{"n_head": 4, "head_dim": 32, "activation": "squared_relu", "positions": "rope", "qk_norm": true, "batch_tokens": [8192, 16384, 32768], "doc_mask": true, "dataset": "wikipedia_en"}
Each number is 500 + 25 x the weight over its row's rms, rounded and kept within 0 to 999. Layers, rows and columns count from 0. Numbers have three digits each. The size before them is the row's rms in percent of the matrix's.

# layer 2 attention value, 128x128, rms 0.11, rows 29-71, columns 0-63
109:510510470506497504504513474506513567512472511453455528529470543486480460496544535500521491496513500512471506470495537489481471504499498524519481500497461493526510530539531528499504533514498477
100:515469494519456469501495505507451495527475510453467488556523441506492471492524482524504519514527518500516495520422519515493553520490492516499489552454524532484503515505516497527467494522516474
095:498524458490452545506531469477474527499456506493516538486521504519495448501474501472520531528501494481473479497500449440502536504457508459483473549498499489488522460482492537510483453467506499
100:511531463494488499508518432506555469482514546531449480500497477494509520561518504515456481517499492493498545479509523514503476543505467479474480479455505503549516488497483502470540536513477525
102:486462489546487479481459498531460510494476517482491514504513521469478489496502484508482462474576486534480478535490457518534465508512522484502508481498443513483491466493498520501538499489477490
104:522467443479488504524484498458501486517504499487516515486524509527476523513509473546510536490539513536509462498486501510480477517504499522533516558491501499494528531540556445506532465501501548
099:531473467452509520509479462469509490515539539544496505505509503497480458464454533523473485488485468491546526513450495497493518510477472514454512500508470483455489521468496481503537484498476486
100:464486487533489495496476491477514516460485539494490525552508485483480504518490491486473491568530495479517481530505496528436511496525472490490473506482540497512511529524495501496503495482503508
099:523513487531507489576523497512473492474521492462497521481502487540499489515506497476492498467506529513502468506515487518507506504478495493547516483518505504517514495523483533515526486499495482
101:558492488487479491454526499486514509495519505539479477503489520507522485532552567506464519464470524488471507502464482482496500504528500506513537507506502459489513533483481465507504471455468493
101:491497472485502469446478531508483477528505522567542524515475466536491494525461522480513547515497503484521475516486538517499480492495499513533538488512462476516479496488486558523507514452506528
096:492544490470442485537523447522490518532488491534537488478456520512515485531513480503500470516526471437478460521498514499489512484515469496463520518538497523459496488472510475499483517485454509
102:476437486490527500502473532490499446536510488526543497514499554501498490501484476531483522556480514504484520491526503431488501487543485504509453482498479498446514459513464521521456497502484506
106:488500539510501505561522505532479544528516476505501478501483495521495484516475524485469515536507456511521542531511490484487490473551507515451488517547457552508505479488486480507530469488509483
102:464518506503494480494519500484470500492510503525521496453497507526497492497498481465478486508505494501507515531497518497452482513460521490553449504457489551473522514520500473450522470531447501
102:489532525495532490518516484464528483562554500501526505526527502492514463549476498499493458460494519512464520473468466504548526492493479527495457526470475536541494470534564494526502524452470479
100:474561505472468506480503490539502448497496493483493474524464523507457528506447496507487536483480521460510514504477502545547519498477512480477467473545457513489486516498506519501483493491530504
102:514484543454520465490539476467483487489500491519505494444539466453501435491505501522520487512482531482505508511493545491454534475504481484540479443459476500487486477514520509516512453452507529
098:489487504532452489511484470559547519480500475500478488512509517461520512495472528525498492485475533539486476508518530477502528480463479514512486506518529539455463494514498464480540473478505460
096:537458537522474482483517507471495467477504490510467483513509540448532477477481530485520478499489490517521500456520492524516489526504493539490463498480454471493514477492541525491535522486498503
099:489504510553524524491490495453516523513521531485514448465501526523489527444436475518523506488512477489494503481461520483492517512523487525498504513522513486540531482461480538496512497507484496
100:501425536489484512522480491449551539497478504468509472468499525512503496509483487521454512539519536483511522438523489539476508544473519468495475495506483450512484526488516503504518508505495527
098:478513461544496528502507493508452523550463495503455476490519510489480512505496498497520500534468453508532543495512507539503525552505466508528487496514535488522478472495503503501486488481516495
100:458464476476489539515490472494465491493463526489515468490479496513479520504466443461493504474470530531496476529498502502497466472484487504524516480518487529512518517533537487506450484491453476
101:515442485499531539535511497510505463513455480507498475508465524479495515547479550468527490492584495522481513494480545518524500507504547468507495498465513545496513554475508507487466494518493545
104:495503543549543512540450494506484530515451484526483490517489534481475529532491521483459502499481467479502515498448526509507488509522459489489578519490541468508523534544504518513506496521498503
105:494509506482508492483464472492490465486492492471466510511501521481553503479522467475441535489547506512481514452536491501510529504502501489490519537482457506512486520518504535499499510500483471
108:513487489543494499531497517504521561491509529490482457487474477528512484488506457471503529495516494500473496521519528495514540531495507470506551465495476467506490475503542467513511534478518556
104:463514495530501492468496491506510532523542506555493438510501477477536517522485492533511469482506514516497479495483467484459489441527498482486459474499482490464512549474515504483508477493492501
097:517516488484496515485504515499519518502559547501513499494492497511485467504470519491515547510543511510474531516535477473510505488488496477485469500504502499511479538529486470491503511482521509
099:450509516493540505512501507520486469481539490518499459464524512492493480537499511479546498525527523501467473445479498472513511517517526481494532546517473482507481505474461470460464508500500488
106:487499475538502498527475459431474500471497454530496501509521466507466516478512492507494499518522470514438476516497501478498519508505521522526428484511528514517454497485508505480495531473478535
099:505523487489497440478474494506494469500502502541495519476493495511521483504466491519499513513501451500504463531516504523504483508484449450484487526497493509530531485505525549487511504488468503
099:530515486526511457529459433516488545485529491496502472518493519480502511500508494503512523492498517527520555528520494533452504481438514546487500480517510478468500479527528540437473479504497518
099:476505454483529519482534493507526494525463503506543478559512534512503538518520553503456469554518525528495552525506504484515536465510506461510524472518513488523491473513488556488499492512488486
099:493512494503494481485509509513482485517469478469485501504487485455533505453516565494495485511487493470478441488503518533457505540489483486479521512517526562519510462498498507527467478472474488
096:509473481496465456539478519483522487535445490521470464505467477483536501493488491531489498515537462466525497463444518518487533461495495508555474446493481471479500478521480502496492502530513473
100:501515510521479460478527476468492527477495528511474449506497529535512497485528511506513462464479451457507443452548523466463543439507475471510484508494479487485516514502500473508534488530509504
099:501527496513525438501522518510476469488459492476508506488484496482482475496477523474483528480472506519525479478500508446548521491498469469518508518478492488511483480449521531455527562509503535
098:498537495539492501479432513498512518468511471482493506480537477499476477481490513523499475512469494480489520473504472477485498499548455556466497501455493505518519514492487493518476510491481522
096:486495511530478501508535472496512527528510485438504472528513504482504512522503507524539493486507504470517534445547515489540493511395490529467480501499507546462464529512513493499512508541509511
098:524532496502483514492506457514511494520504533487542477506518527545506507509508460522508494486493460510528481536513532488524514521489487524527540469518463448506504484491497476501477533511553484
101:508475515520532537518532478501529493455504497524503495495487506530475471459478513532500490470467525487505474529458453495502494539497529492505481497477553464468496478533514496495449497492518523
# layer 2 attention output (transposed), 128x128, rms 0.0935, rows 29-71, columns 0-63
105:489504460519496502497501478515514556495485515468473529526468537514479467517563558510524507503514479510493516464491523500472473518492495544511526487503464486533508534545526517503487533521504485
098:512502514510458475491502485503473487526488527454471490556507437519500465503519487523503532513551525505510498532445524531499556514493490510507483544437528515478493492513506502518463484546499494
097:511520467489459533512535447466471520496480511488499535501521495536492467530482507473517538509502493491485478508493455468502520502464498470506463499493501481479535459499514534496474445490477507
102:506522468508487520501510442503553475493534542521444469489496471499515523578514514501457480527493491480501550476506544504503478546499467481469491470450501505545517489504498503472526538501482513
099:486460482559476487494457502526460516502494497469482521516509504471491466482487484514490447492552505543483484534497465524546466497523527465499486473481446511492493470500497534507545491494469490
101:522475445489505493523484509462505488524500514470499521491549520510488505526520485552516529479534524530513482509499507505495485509515514514531474538492507523507484519537556451492537456507508555
100:528475463452500516513474451477507495516544545527508498499502507499496480474440538508474489490484471474541530517442473493492504515455484495463531501515489483462489503463500480489557475516484488
102:469485488529474501488471490497519521456485537489493507542508496494479504527508495469475499585538510478534481530487491535432524506516481487479518509482539489516498530526500486506507486480504511
100:531499466540498470571533504492487494469511487462489503483510501535490492490500496478499492476496530502514470500518491501503510497478503483552513492530512510528507516537475533527538470509494472
104:562508480480488500467520513476521507512521498513470476491489528487531454506542554518456522481459529495456516512458471484502502496528494496500510522512506476506492547486482478519528480447478493
100:485512465481510463451496545504489467527501523536542507515458475510501482523463516486509548519494508472513478520501517501499475498494496511536516475525487491523463494479493560528513515441506546
099:505570490471446496534501458515497515539517495487529504480462520502510453512496490508504458533503495444474477530516512480503516466527477489461481511532489533468492482492514468491482504512434503
102:488427500501533482493477515487496453536530489522530496514488542528486495524502483518485532537501514493508526490517525441469498493537463522501482478491459493448524455525463514533452499505472503
099:481494541521497517559513495535487535521511490511510470503487497536494486521478531500452520535509440514517535528489491492477487484520502524443515533544445539521488487494488490509525486499527480
099:453532517526492477483531501492462494492509522531506491455491510532491497495494488474479489500511489498511530525499512507452475526468504487550500506445482542471529517526497475458520466516458521
101:481539519502515486511518482467529484537540486515523497513506494492517483556486492501491450444508518495486500467456466493530519502484477542502530519483471509549501476541563482529501529426478484
104:474546513486476496473514491547511455492502515478490479522474521511460516495455509513487537474472518478518526495494496543548526494491504487480451474534461514501488506507501523483474488488523501
104:494505521454516467494534459474493480483497485515498481451531471456506453480510492508492480513487511483499508525489563492456530478517486472530524459467466499480483482518524513511506460440510540
100:502498514529480481515489477549547503492493481482479504523523515471513517487478543528502492481471534541510488515521524477517540473472475514520442480521528545455466479520497466468530469494482471
095:543451535516470478475519503475499491483479501508467498521519537459523496474497533474520491483486496517505494452511499539516495545483499538501494493487446462481521470500552505483524517488484499
098:496504518561522527495482499463490497508532529476503458472516512537487515446439473534524498506505480495502513503478511482488517514525490536494509511519507493548519483463472524503524489510484500
100:504445546468496513524475501443556535497472510449485490476497533503490511518486475527474501526519536494507545455530501547494502540504513466494490478506479479514481521482506506482515499528482524
098:483502457537501505495508482513446516536459499509460476481517515487486525516493500499523507527468466487536543487498508532506519558504462498520477494519533487535475472506496500497479492475517495
098:459464471496493534525505473485467494497470515489507464492479493497475527496465437487497494475475540527497467524494500490514470490484483514523508484501473519508534520527530486513447479483457452
095:518463490507519542534522496511513460508472474509499458508464528478496507540474558460539503492590471516480503507491551515517495518498543478509544495477512528490512552464501491494482488494487555
099:511497527524541500550447501485473516535470460530467491529499537445481513506477518484458511501462487472505519504461503488520490490536475472479509510491550494514507535526486530500502494525492494
104:496499520467516493485486461518494467476485498511469495506484518497549521504516471471440531472557508492492507454527485508506516489516517499482496538505455516489514519509488519474498521509480472
106:499487469543491504538491534515531571490514522485479469490486486500526473468504466486500540511499511501472494522529518479521544524521509462494517481506481478527466477515527482535514528468527545
103:450502498528513483472502483501500536538525514546502434504495468484536528544490502518497479465513508507507487519486479492455491454532503498475455473497481471466518548489501494488505464496501485
094:516513488482506502495495511505514524509550537515520495482486496514495485548488526499508535505536520506473522512532494481518516509496504490486490489506504476520497537536476468496497509495505485
098:458499513507546507507502499515489448494547494527495451451527526488488485523505511480543493532511516510473491457467484465497511506541534477483493562512475489512463502480478472469458500496508485
104:483495487528504498534501454438454502470507473533496493506517455523462517503515497491478514512535476508449480515492509486505530513494531524519455481496524508512458498479510509483498537488457530
101:509510489483495434486486485497492466506515499525505504470493487502517504518469504520511509497510454503517463550531489511514481515485455443494479524483493499526533489489535535473501513476455498
097:535507482538501476524459431510493541483518479502504473520502511477490516503522501517517515498503525524511543516526487530460505485454524533481487469506501492474516478516507528437460477494506515
099:471489476478540517489545495511521499537475503494542475556516524519501540529521558490460489541514522535491561521520499479520531461519510458508499467510506493503506469511475532480486464526466481
096:494507494517512477464495507520492486524482466467489488493472485461529509450513560505490485515488481475480448497505518527453508541489498485483486511518512548519511480511499508525480480474461507
098:528477460477470468538468515482528489535456480512463470503480476482543490479485491543485478521528473482501510485447525517494541455508495500562482457489482487481490486490485504480498499527507474
097:497497499525492448489512488472490520488501528502478454506501516547513516490534523525505462470480460465497455441536521468469549428498494454502504509486486483473507505484495481495530494525515492
099:516537496523511451511513525508479477489449495472502523510481499494468457493489515487482529479462511516522489490499522420556517497510467469497485523490487490515485487460515534458524566503518536
096:504543488527474501498436510492534516480513459480489508494546488480488464466494511500503482520484517457486526476525477470483501496551431557480498493479494504517496504489483492517500507501476529
096:487489522519480493522540461494500544530524474443521469516510491492504520527497506517554498477511498475527531433523507505532490509418485522474474495493508526472482512507506475478520500553501509
097:530551489508481509490496464512525475531492533470535469516552536511505504488514461519505500516492483520515488530522513493527518529487483505517525468507479460519497490479500494494484529504551500
095:500469521511545525519542492498531497456501519526498505497489502532458469468486510523504477462472512483514484517466470487504501530506523491481454477476531474461494483540510482496439488499506513
# layer 2 attention query, 128x128, rms 0.101, rows 32-95, columns 0-63
010:512541517514470507487505497460491537502493550509526508508490561515483492508499500506519468517520452492520529520445509503487489530481473508485563498489501484487528546519519451491498477454486534
012:490478480505461478474517507495496513537454536553486522524539507466458496510510500475537501450492536470517495524469525510476508512445461508523466508486487505516510502478504492517479493479475492
029:492500548483524524512488546513507532467499551516477484488464527481495548483514528502487521535477512479515543482506480500533476489485502499477448482514468476474555505491526503527497497505497482
031:468509512476503489508499500523470494496486526479483486480478486474503510494488534473521492485490500494477556492537519519553492465528496503491380480476514496502526501526543501500496499524501509
036:500514465493546467525548513522490516496506487446506499532479470468457469479487504527541491499498525481495523524486464495490504507531484508493488505487501528555538500505492488501485483516503488
052:490501461501471472492494474508486499484485526525538483517483502497501510515480526517470461497507485501520487447509509507513466533489535481478410463508531483526515503492541490479485542455489504
033:526496466516508507473475507485510480506482477497509502530567540539516477458471452511536493523478508496479467508525521491508564548560501494487549505488475552495495493488492507510493486496512497
033:490509494525514500495528455552490476550528490499538485525497439442493502512473488517477505504504494507447541475455496502532477495475522520534535527505519510535529498494454531507552502535469517
008:494505501520490528477488507481529527485479461469514487488516503530459519503529521504529520445473506496511497470529468467506520487464489505526548536472443484498523501499538469527488542489504495
014:459533464509503464520519492462470535450515489526512516523506433487502523508499498472459492497529523503487557502504529486474511505547528521503468545508523466544475509498495506493500543490531487
024:486501523527472522505508509488523533489546505532503508481487493529514497523504514473475502504524478513520459544504501490441506506483539530483564502534552457458461496474481477486521511513471523
029:492511530496473550473515490531525511508513509551515524501497532552501521505516501485460506488502438487528522496505528482508466499432515504479531525511502481421485523465490477520497480495520530
043:508499475453506479526534513512455469513476529455478494496486476488506482505491507515520479505528512523466531516489480548496497474535478495501421473473502514536489500517515522471495528476481519
037:451531473517541488495522497505470525495485465460510478484524483473535468482495475493475500483491546518492500509524499534494569484551515505502504498472511489496468489460487539534541504518531507
030:505473522467576515500487516492499504529503505506513502532498505536521518493509523502426473481490526500493490516497527524493491468507576552534528513473487502512474490521493523490524468487470479
043:491507484523498491514503508490480506500492465537520497492501551520513532462501474505492486485470526546497469499516444575483489503455488471509596479479465438508519495512505527524509524491481500
132:471485522539495505461515525509500484497539500443475481494491456515484510529532540496490520475524529492473477470475518526462517503488470498503449506511496448482503502505529534486502501489482470
140:515484503547462537529494470471537500526514477482467515511514521517495509487453498513494507508478457534455517477498519501481443474505500538515528513490500481517490474480521464539497526467413492
127:529488529531502490539530513472493489501527561540463501507525482525558504516513496535473450531495487505464521526535470498498490483474518479529552515524521503520513539460521504472502490483475486
134:518538534474469520474507538506445528512468506471511463544495527515480506525495491496446504532505488507478507494499491543482522517475470495508518499492504471472474499473482497555466468502528452
127:508440497526515526486502493521487485535492520509445489517485509524505471534506533518457527571479471513485486440473488493469532445476494499494483530497502517522488517518487497468483515544514573
136:506456519519486488557538513540526515506482508510560532531495494511480471483502520474529540515477464481510504504471528481467492531498493499500472496469554522521491462517493544505455553467463503
134:493505455516510509427508500470466498541539516478519517492511478508497492537461530504480502440483468534447495500505492508489453538477520484498495486506541528505498502480484557478500461499484477
135:532498513560452480467515503452448539477441536537499566520516532514545499515497495504500513495480521471542475489489492508488526507521544534524525501500509555524493499502516479491475504555496477
131:493558531470483520524500512481497470454533532496522498537500493473561473504482507492486510526561481522564494526483503544484491504489512535498474505489501497491496490513508480509501513482484528
136:496515510509477519495481523485521514521455536486493538516508483519475538475505528529524499492463501481541473492528499480489513547500493460534465502505456466525511482521500489477491487511492484
139:490469510527531516474522510521535516460521512514460518467521473481512500473486492466462469530535523500513487572530460547508492527483486497458482456515497491471510510505492484509461502522538468
128:489476518553493520500465478515504524508520529545526516522518504533487490487515515477552506498520510502492516523512437513508476490464503515488543513539481427493522502515493477490545521520532506
123:513466481497491502540498497538513506485496502513484501478513489525549512474471480523510504504497498468478554501470530512455521502546554443476511506517505489520471538494466513467516479538493528
135:506484501471537521483520535487477496538515465508461546522554566471501497517510471485507507506451502499536452506449523576491530486472509515523483501506495478495484505506481498509547476510470473
137:496541516485538488508521534504476495503548533525480492536516489501482509493449502457520506462490494466491474455510504478472514481444505472473523500468541465474487466475526492501511502561498527
127:497464514452491510521480476488458494477490508499526531555503520488446474548531498515474485528494531496482504456524519513546473498513511500489509485514473484535523463534499516484523508514459485
009:514456538498518530515452493511503476496464487505499522481506554479502479522520518511545496518550505534480488504483491482484517532493498498465469473514464439513494502506486468463447455477458531
014:504489519516484495488509498531472471482537507548523486489525518535513529507470514466523548485514499488507493496496500500508520481467426506487472487491478474533495499521525471506472539529470512
021:488505524470499522502530514515493495517509562477463532470456481493485519503519473439518531519480516468504526480503492490537485498480487482458474458506522468465507474494540457503511460475497512
026:454515539460481527465497467513526509510511503572520524489552517529512509489518477528493517521560439511499507490510516451522488528437491482458492524528499512456539515489485508520526503490528480
037:534524469512523459558524557488459491496520489449521473516454480476496480482464479506515528510479523506478498486473489490504519532590473505518507478517484498542512495507506502505528498467482474
037:521513559484564527519513490496497505493489508453495515532475473517485473506494511517462487478495500515505490549493504507491518483571510514485425506510505493501453507458519530521530496443527495
043:460520508500441495524471462478496501482513537575511522517481515506509510513512504494444472470504501520514487480489485558489478478435526512494503476486515425493513523531555477487491532495464490
041:474512465510496490472495462516529498536481532531457488515532489521495489478502487474518497494534474500502498497502525475490500525518496492451423483516483512514507547513486472473520510513474520
012:491568457464504503506470526547512508489491477513494536519470475450486469492540521484488531456496511473493503480531533470490532502525501542474538523487516526536488486471534500533490497506532489
023:512487529479485550500521466517514478501489521483501528444503522484523499495490452493527521471510512540530494497477490485568490513498500441480499463522510498484522460448528500496520487500477535
022:477512553507480532507510517537521522540492551477510499478494532516478490527528498498535506516537509490515476467509477489550496514442521493497476465519507492451552494480542505538512474511492503
032:512497471483511501498488480456534501501494455541530500487517491512497508515510506505476490481502511530508481530457461542451508467481519536527566517501490530533456508467464504500488493508490519
039:516471516478475504536545504504448494490480568417511511507477466441514496492473502540485486513486515508460537499492490516515489474484482501493489472488503561518519520470508486490511506517492473
048:500503495471566493511519534474503507528519461507455536512477510559460497486501484491524500466492519514532512565518490493461492466531493505497578510484484453496487505510464519504534476487495493
034:450501545513542500561467509504484526483484497507497489494507503488480438456496478454507525493475498450513506525506469487433522508475470530501476522484521465507486504454463493481506475507519484
042:508504544529487538507480465517466459505485514451503525500490502520506495557500539512512500512511447505517493482459522513523460523494462484484359484509490483517513501484501480501477498457538510
136:517484489483507475522533473484490514532531509465441493497544480497459521469452494507478493507503504467520510515490483494488485492469498496548503487529464499489510504498520477508452522475508484
134:481492501535506498497494537490536484503481500483495463524489477466505519479495534528489541504525494526500498523512524503500526523499487528483542490519523528467518511466527493475487528470510524
131:520489492499499521514471506546537508444491475497524540466517464511512517496523502506490471459496534491542507490493552467508520503542474489455486489539501493444469480527529504485471499493506492
130:527551519480442525464514524470473513527499518509502470494467494512500534501475515498496555512557461467522486525506486509523509499548526482505480522476516492491445494541472492472510506417507534
138:519524501448518465456501538492535487470463474516517508522519533480510525516499466522492495510452510503491462479505522492504512473520486484497459520463499532514457495541496483506441480495507530
144:494486457510498508526505491518460527516541513529472498510581536457502494493489468509500529471479481479481507531465567465460489536502485520528484521492495463553472504524512514483502491508469490
136:482476481486447537506509413500497531452458493459516545548471487485504464513504472523464491501504493506526529542487524468462511530540498482528524478504516551490526478523485519479547484499468491
134:498518574461510501498478535514500509495466521501503526496510492446458509518508518465520516509483487521494473512511451478522509497479509458496501456513475499545488485464493475502502554494487529
130:519467477463522466514537473499544507472526460481521515457500510530561491503463476440527506524456466519504496519464515510456512501489531527487489479503486479516470518496534519507495521477477515
131:507489483534524495436510446509513472474507526504481498519482510503535496494492520498529498490499488485487478437480483534553549505507530539486497501498508505529484491496486489495490486488504488
133:517526527508513497498509498474486520511455506541485490494523508471509521503495446550489494491484509532477474539450507531524518476531534462492511485537479452522455528460481497457531509447528484
132:474477503499492492481507492512532476517481511471473514548478465466484526457471484518528519509527538526532509508492544487485483461539541497438512512476526440505508469510476461498484536504499537
143:502467468492490509532515468544476492486463431476529458468483477462500469489527524486516500448484506529478464529445485477517455504479523521484530486496515534492489532511462472505495529465501471
134:492480511501488513470536541507504539492511483447481476493527509484468505519488496482515556497492489473484524497495445507475556565532491504536509512486510546501511534469462504514541479531491474
137:471486501537501469476527510537514525468537491486472551532525501460493489529496503451504491510509502537494503484469506483491507475495483546527512543489523515448509501519494482473520492490464531
129:485478502481513476527484491512498448484494542530508473503461521515502491479517471520500532490516526487511479505489541521507544470525484491507524498499513510497488451509460491531508500521537497
# layer 2 attention key, 128x128, rms 0.0998, rows 32-95, columns 0-63
009:512489422520494499517507510531520478551537452488487488526499496524501511484503507531442481505497503556498528475528485524535525485522523484500547489453516542517480471518490490517532500474507494
015:514525568463514506490466488529508520448496514434479493471496490507501514457520513481487513529509526497464493495480531496511501476509512480513589508494499515467470466470482529511487470541481505
030:503487466530498505551503500491483522531481510484473522528462497515491432491523495526526469520518524515468473527469489489477515518533444537497499475519521464519517494537500504480537472477505500
032:526469504480472497490487531503498456516495528444486493506466498485517448503486490523568444533453543513475467516495475517470478483528418478520523475509494526479517493484534516486525464511469473
043:509512491481593489496509478503445467509459529461433488515494431520470509496532506502537499506492502474479545513499518501512539530486491507508443509475493526509500507507507526464482517486563507
070:512488489478519496503507518539519485505481512479515491499496494509494507513498492494533480505497482480483508508450506491467505496491520530504699530514480496515497508548484522496482505507527476
037:538513462497481517484509491506535498494485445486500511491497560463500455446496477491498496479489498543476469510507514488514494481533508474504442485498487532496542466518469482479524470477480541
037:500504501477502494457499494498544454501492545484480513508483490519470515528521490517525474464547496523528509516455494546486509488449499504484450516517456460559463524509507469478483498506497492
011:514513476511509485516520495501468469474489501502546482504512452516525503504483478499514508507450512466511480520523523507468472499501475494504506486506537474482474539514500545502497492494477523
012:505454475492495513497481487523514442524534527461490491501537503515548465504507474509551439541517490544471468457515512519509518494510475467475523537488501480485500517477495489462512479504473472
019:506455523523444474514489534505523472477525511511497478479453562510519482514474478504529512484455532470486494464479524496500456524534466497503567497495492543512499479471499512500513469532447485
030:484500514498449504505508543511539538462539502525523488456492524499503508526516528477507524460484557500516501483505535511468480511471515498499570527521492498513469481472500492518516452564451451
041:496492499542517484539517506502465489523522478474513516540508491453534494494493484512493489535479520490502502488542510498546501483536493498511360450498543506470517500457494497528480487520491499
032:532530529497495503505516474469514508506501516453521539503532529466503433476480481504506477503513448518505483545461477486499506460506540522457435487500509499504501474508486466493483497485481532
032:517543521495512489526468463506486515502517513547474506509561512481520502500478517527489459570510500513496482477570473451511487461507497472483439466465522517503514508504525498497476515531475546
042:467527509470481503512512528472516516514475502541461511514480548538514500506498477495517506478537472504505518487470458521475497516494477511479627505478464494511514521529503526492476569468479499
131:470488520539492506465511524508500483493540501436474482494492453513484512528527538500494520475530533491474478475476511524464514506489475495497455500513499446483497499509526537480499506488482472
139:513488507542464537532494471472538499525517481485465512513514521517495510485452498509495509514478460529455522481499515497478441477505499541513521512493507473518487475483523469536498527467412489
133:528494529529505491542524519466491495497526557536461499505530483530562506513510496535474448530493489506467522525536468498495486482483518484528566515523522502515510538459516508476505493484482479
136:512544527482467525475510531506448524511470503477503460541501526515477504527497490497447503530505484510482504496503498545480519519473476491510521498496504469473472501471479501561465467502531451
128:510441494525513521493506495522486483532493519513449489517476507526505464529498534525458529564482478510489488440468484493469526445479496493494469526498509519528488517518488501469483518542517570
136:505454519514490484558537514540528511504482506503560528530491493505479472485501513472532543511474464481510506509466528481465496526498496501500468497471554522523496464522491542505455552465463504
137:496507458519507510429511501472462493540540521480518516493506473506499496538464528503474501438483465535452495498511493509491451541479521482500495486506538526503497497480486556480502461501487476
136:535499515561453481466515507452450539475440534533497566516515532514546499512499496507506516496482526472541474489488485509489527509524543532525522502502505562522495496503516483493474506552492473
133:488556534469487521520505502481496477451530534495524498538500488473561478505480509493485512524562481524566494525486504538486488504490518538496465501490501497489494488511504482512498512486482525
133:498516513510476514501478522488517513521454538490488538517502485516480535475507530526523500492463504479534468491530498479490511549501494461534461500505452471529505480521501491479497484517494482
139:497471515525531520474520514520534518458523508513465523466525476477514499471486494465462468527530521498517481570529458548510489524485485502461489454514496492474511509505492485507459497522541468
126:491482520548487526501465481520502518508522531541521511525517507532493489488512518473554508499521512502493517525510433509508478492467504511494544509541478430497519504512495474491542524520534508
122:510463486494489501537504500537511511483503505508482500476515484530549511472471480520508500505494496471480555497480527507448521501551555442478514513510502489517471542490465513466516480534495528
140:510484499474535518488518535484479496539516463508462544522558566469500495513508469486509504509447497496536451509450525572493531485473504514521483502508491479497488509507479503513541476502474470
138:498546515487536485507518531505479493504542537524485495534516487501480513490447503461520504457489490466489473458512505479469511482447505467472528499467536470478486462471527491496509501553497526
128:495460513452490509516484473484458495481492509497532532552502518487447475546531503508474483531494534492476513460525527514545469498512506497490514487513478482524526462535498514487523510515454485
009:517547446476513487529486488511469523514492465510498518505504451495519511497480541506480512503466496560534511513535523482503492503490518494491546488487583497519481532520503522507520521466523508
025:511502474480449512510528471509526466505527518446490501468513502511536496502491467475498467484518501512504506496478520526523470520509526459492614494515537503469466496457503490472524479497502520
019:488471481497561494480522505537513546475472468511517483530460470505512507486494521544485476526475493507502510512501484491492528479522510531524426524499489534512519484521471489543473532507517476
024:486487510508492478506508479510489514476522479548485448469501478535512511508485557447481520477496479490516516496515552453502498518443552518524484519515519498491497512508484505501504531543490467
039:515497497476558480508524513526494520505462494488494515511454488514460482475477489530543477525461557468498528536489507491475522498561467516490450503523491513531511479513481514492486520493472511
040:521509512513512502529491483504473493518507502470506480486540496432524455491472483534455465544481461504484473480508483472538482469512543489472422494524527523489520499455491481535492456493504536
059:494502498497517490506503529523496490502497523498490508500500481522510500517497500506510486514501485476505512493484484497467500500494487537494711503499504494508485516531500526504470519469518472
040:492481443505531480493516515497536487494533464506520475485461544504530520515517506467523500495475484482496489517472496454501521503490515521510566504540486526513520441519440489479502492460524491
010:453485481521506476495487514504454503501502500510534479518549421525481491498451476512468487453479494495502505484506499498510498480458464516509459543486483495491515530542486489479469556461505500
015:507511531527491513483473520464515507506491522462497517524474513482481499433485485525506485539509502501484518513497506524515507548519497478479545500521498524509498454497458513522518506510548540
026:507466507479441496501495509509536480504508504425483539547472490499517469491477491513535514503474554481462502519485497515471473475501444471488597524485483511507468489476514528488514455506496466
029:493512522522524505488520469525494500506523466550534492479570501488524513492499495511452510486527457536520518488518512499519524541510547500498458513500517491456518522520493499505443523476515534
037:522484538488460504494489511476472481498501495427501500501492495460496484529476514528500490542467541503474477493532479474517493475463493490479360471499505510519458520476520511500500487518470518
061:473498493497464517512501495492466515481524483553503505523505513461539502467490510506475506524491521500508517468553478502540503486531504487519356454503527501490506475470504509503493518520432510
033:476491510496508466493522523450469504576526531483464509457534505488475521565516503505520519522538442503527508503502514504511478466463456497535479483498507486474486475489481503465497504483508565
039:495484455515500478518524516546507510496528527425525514513496500501491520534461505504507480491437498495526520485450497511462488476519522519492486517496511458506490507525486533474497464527482468
138:513487489483507472526530474481492515528534505466442496496542479498454521470456492508474493501501509461523508512488483498488486488471503499546505494529468497491511501495520481510450526479513481
135:486493496537502499496494531490538478505478499483499466521486484462508520480493532528497544502524489531502496517509525507504524526498488529485537488518528527467523512467531492475494526475505524
134:516487493505501525514471506549536507444496471496521543465518465512507516493521502506490470457496530492538506491494555469508523505542472491457496491538500491452470477532534505484469503491511495
132:525549520484444528458512518466471507523491518501511469494467489510504532500477518504501553515558463470524487526509490510526502501553529480502479517475516494490443488541474494472510503414507534
139:518526501449521464457500537488532491473467470519519506520516534481510523520503470524491494513453513503489460479505520491502513472520491483495459521460506533507457495544493485508444484498511528
143:497483457509498508527502492518463522518541513530470499508578536456501493490492465512499532469478480479480508533467569466462490533504485519527485525493495461552467500524511513482503491507472490
137:481480485485445536505510413496491527450454494460517540550469489481506467514505474517460498503503492504527526541490522470465509533540498485533518474511516548486526479522487519484549484506466490
135:504510568460507498494480532518504512500464525498503532497510493446460508517505516469527508512483493525495473516510458477518509498476505454492509458507469494545490486463491475498502554491486531
135:518467482461522468517538477500545502473527466479517521459503504534562491499461478441531505520461465522501495519467510508456510502493527532485480479504490478515478523496533521507501523478478512
134:512489490531526495441508444506513469470510523507482497515481509507534497494494520499524499488503485482490478436480479532549543505507532537487488498498512504519484491492487487492491485490500489
133:516525531505516495501507499471488519514458500537481494494529509472508522503496447546493495493483503531472475541454511533525519479531527462494511486536472455523456528458478503459533506454527481
132:469479506501488494476506495510528475519478508470474511548479464467482525453473484516526524511526541522532510506492543485487481462539542494440509513479529447507508470507478462495485537502499535
143:504465467497486507531518469542477493485466429473533455468484474462503468491526529486513501451483505529484467530451479473515457504472525524484527485491516534490488530513461473508491527464496471
133:492479505501483510464539544508505537492508481450477473493532513486468506518486492487520548503491488471485526492497451507469559567529490504537512515484506546504511542468462506513534479526499478
141:469484504535502470477532511534515525469539494488472550527524504464491489534497498449510491510509502537495498484464505486490505475492479543524518539492516508449510496521495478480520494487463534
126:484473502486509474523480489517504448488490540527504475505466522513498495478519468520504527484518530488513482509491544522507550472522482494510528501502511508497490453505456491527507500525537493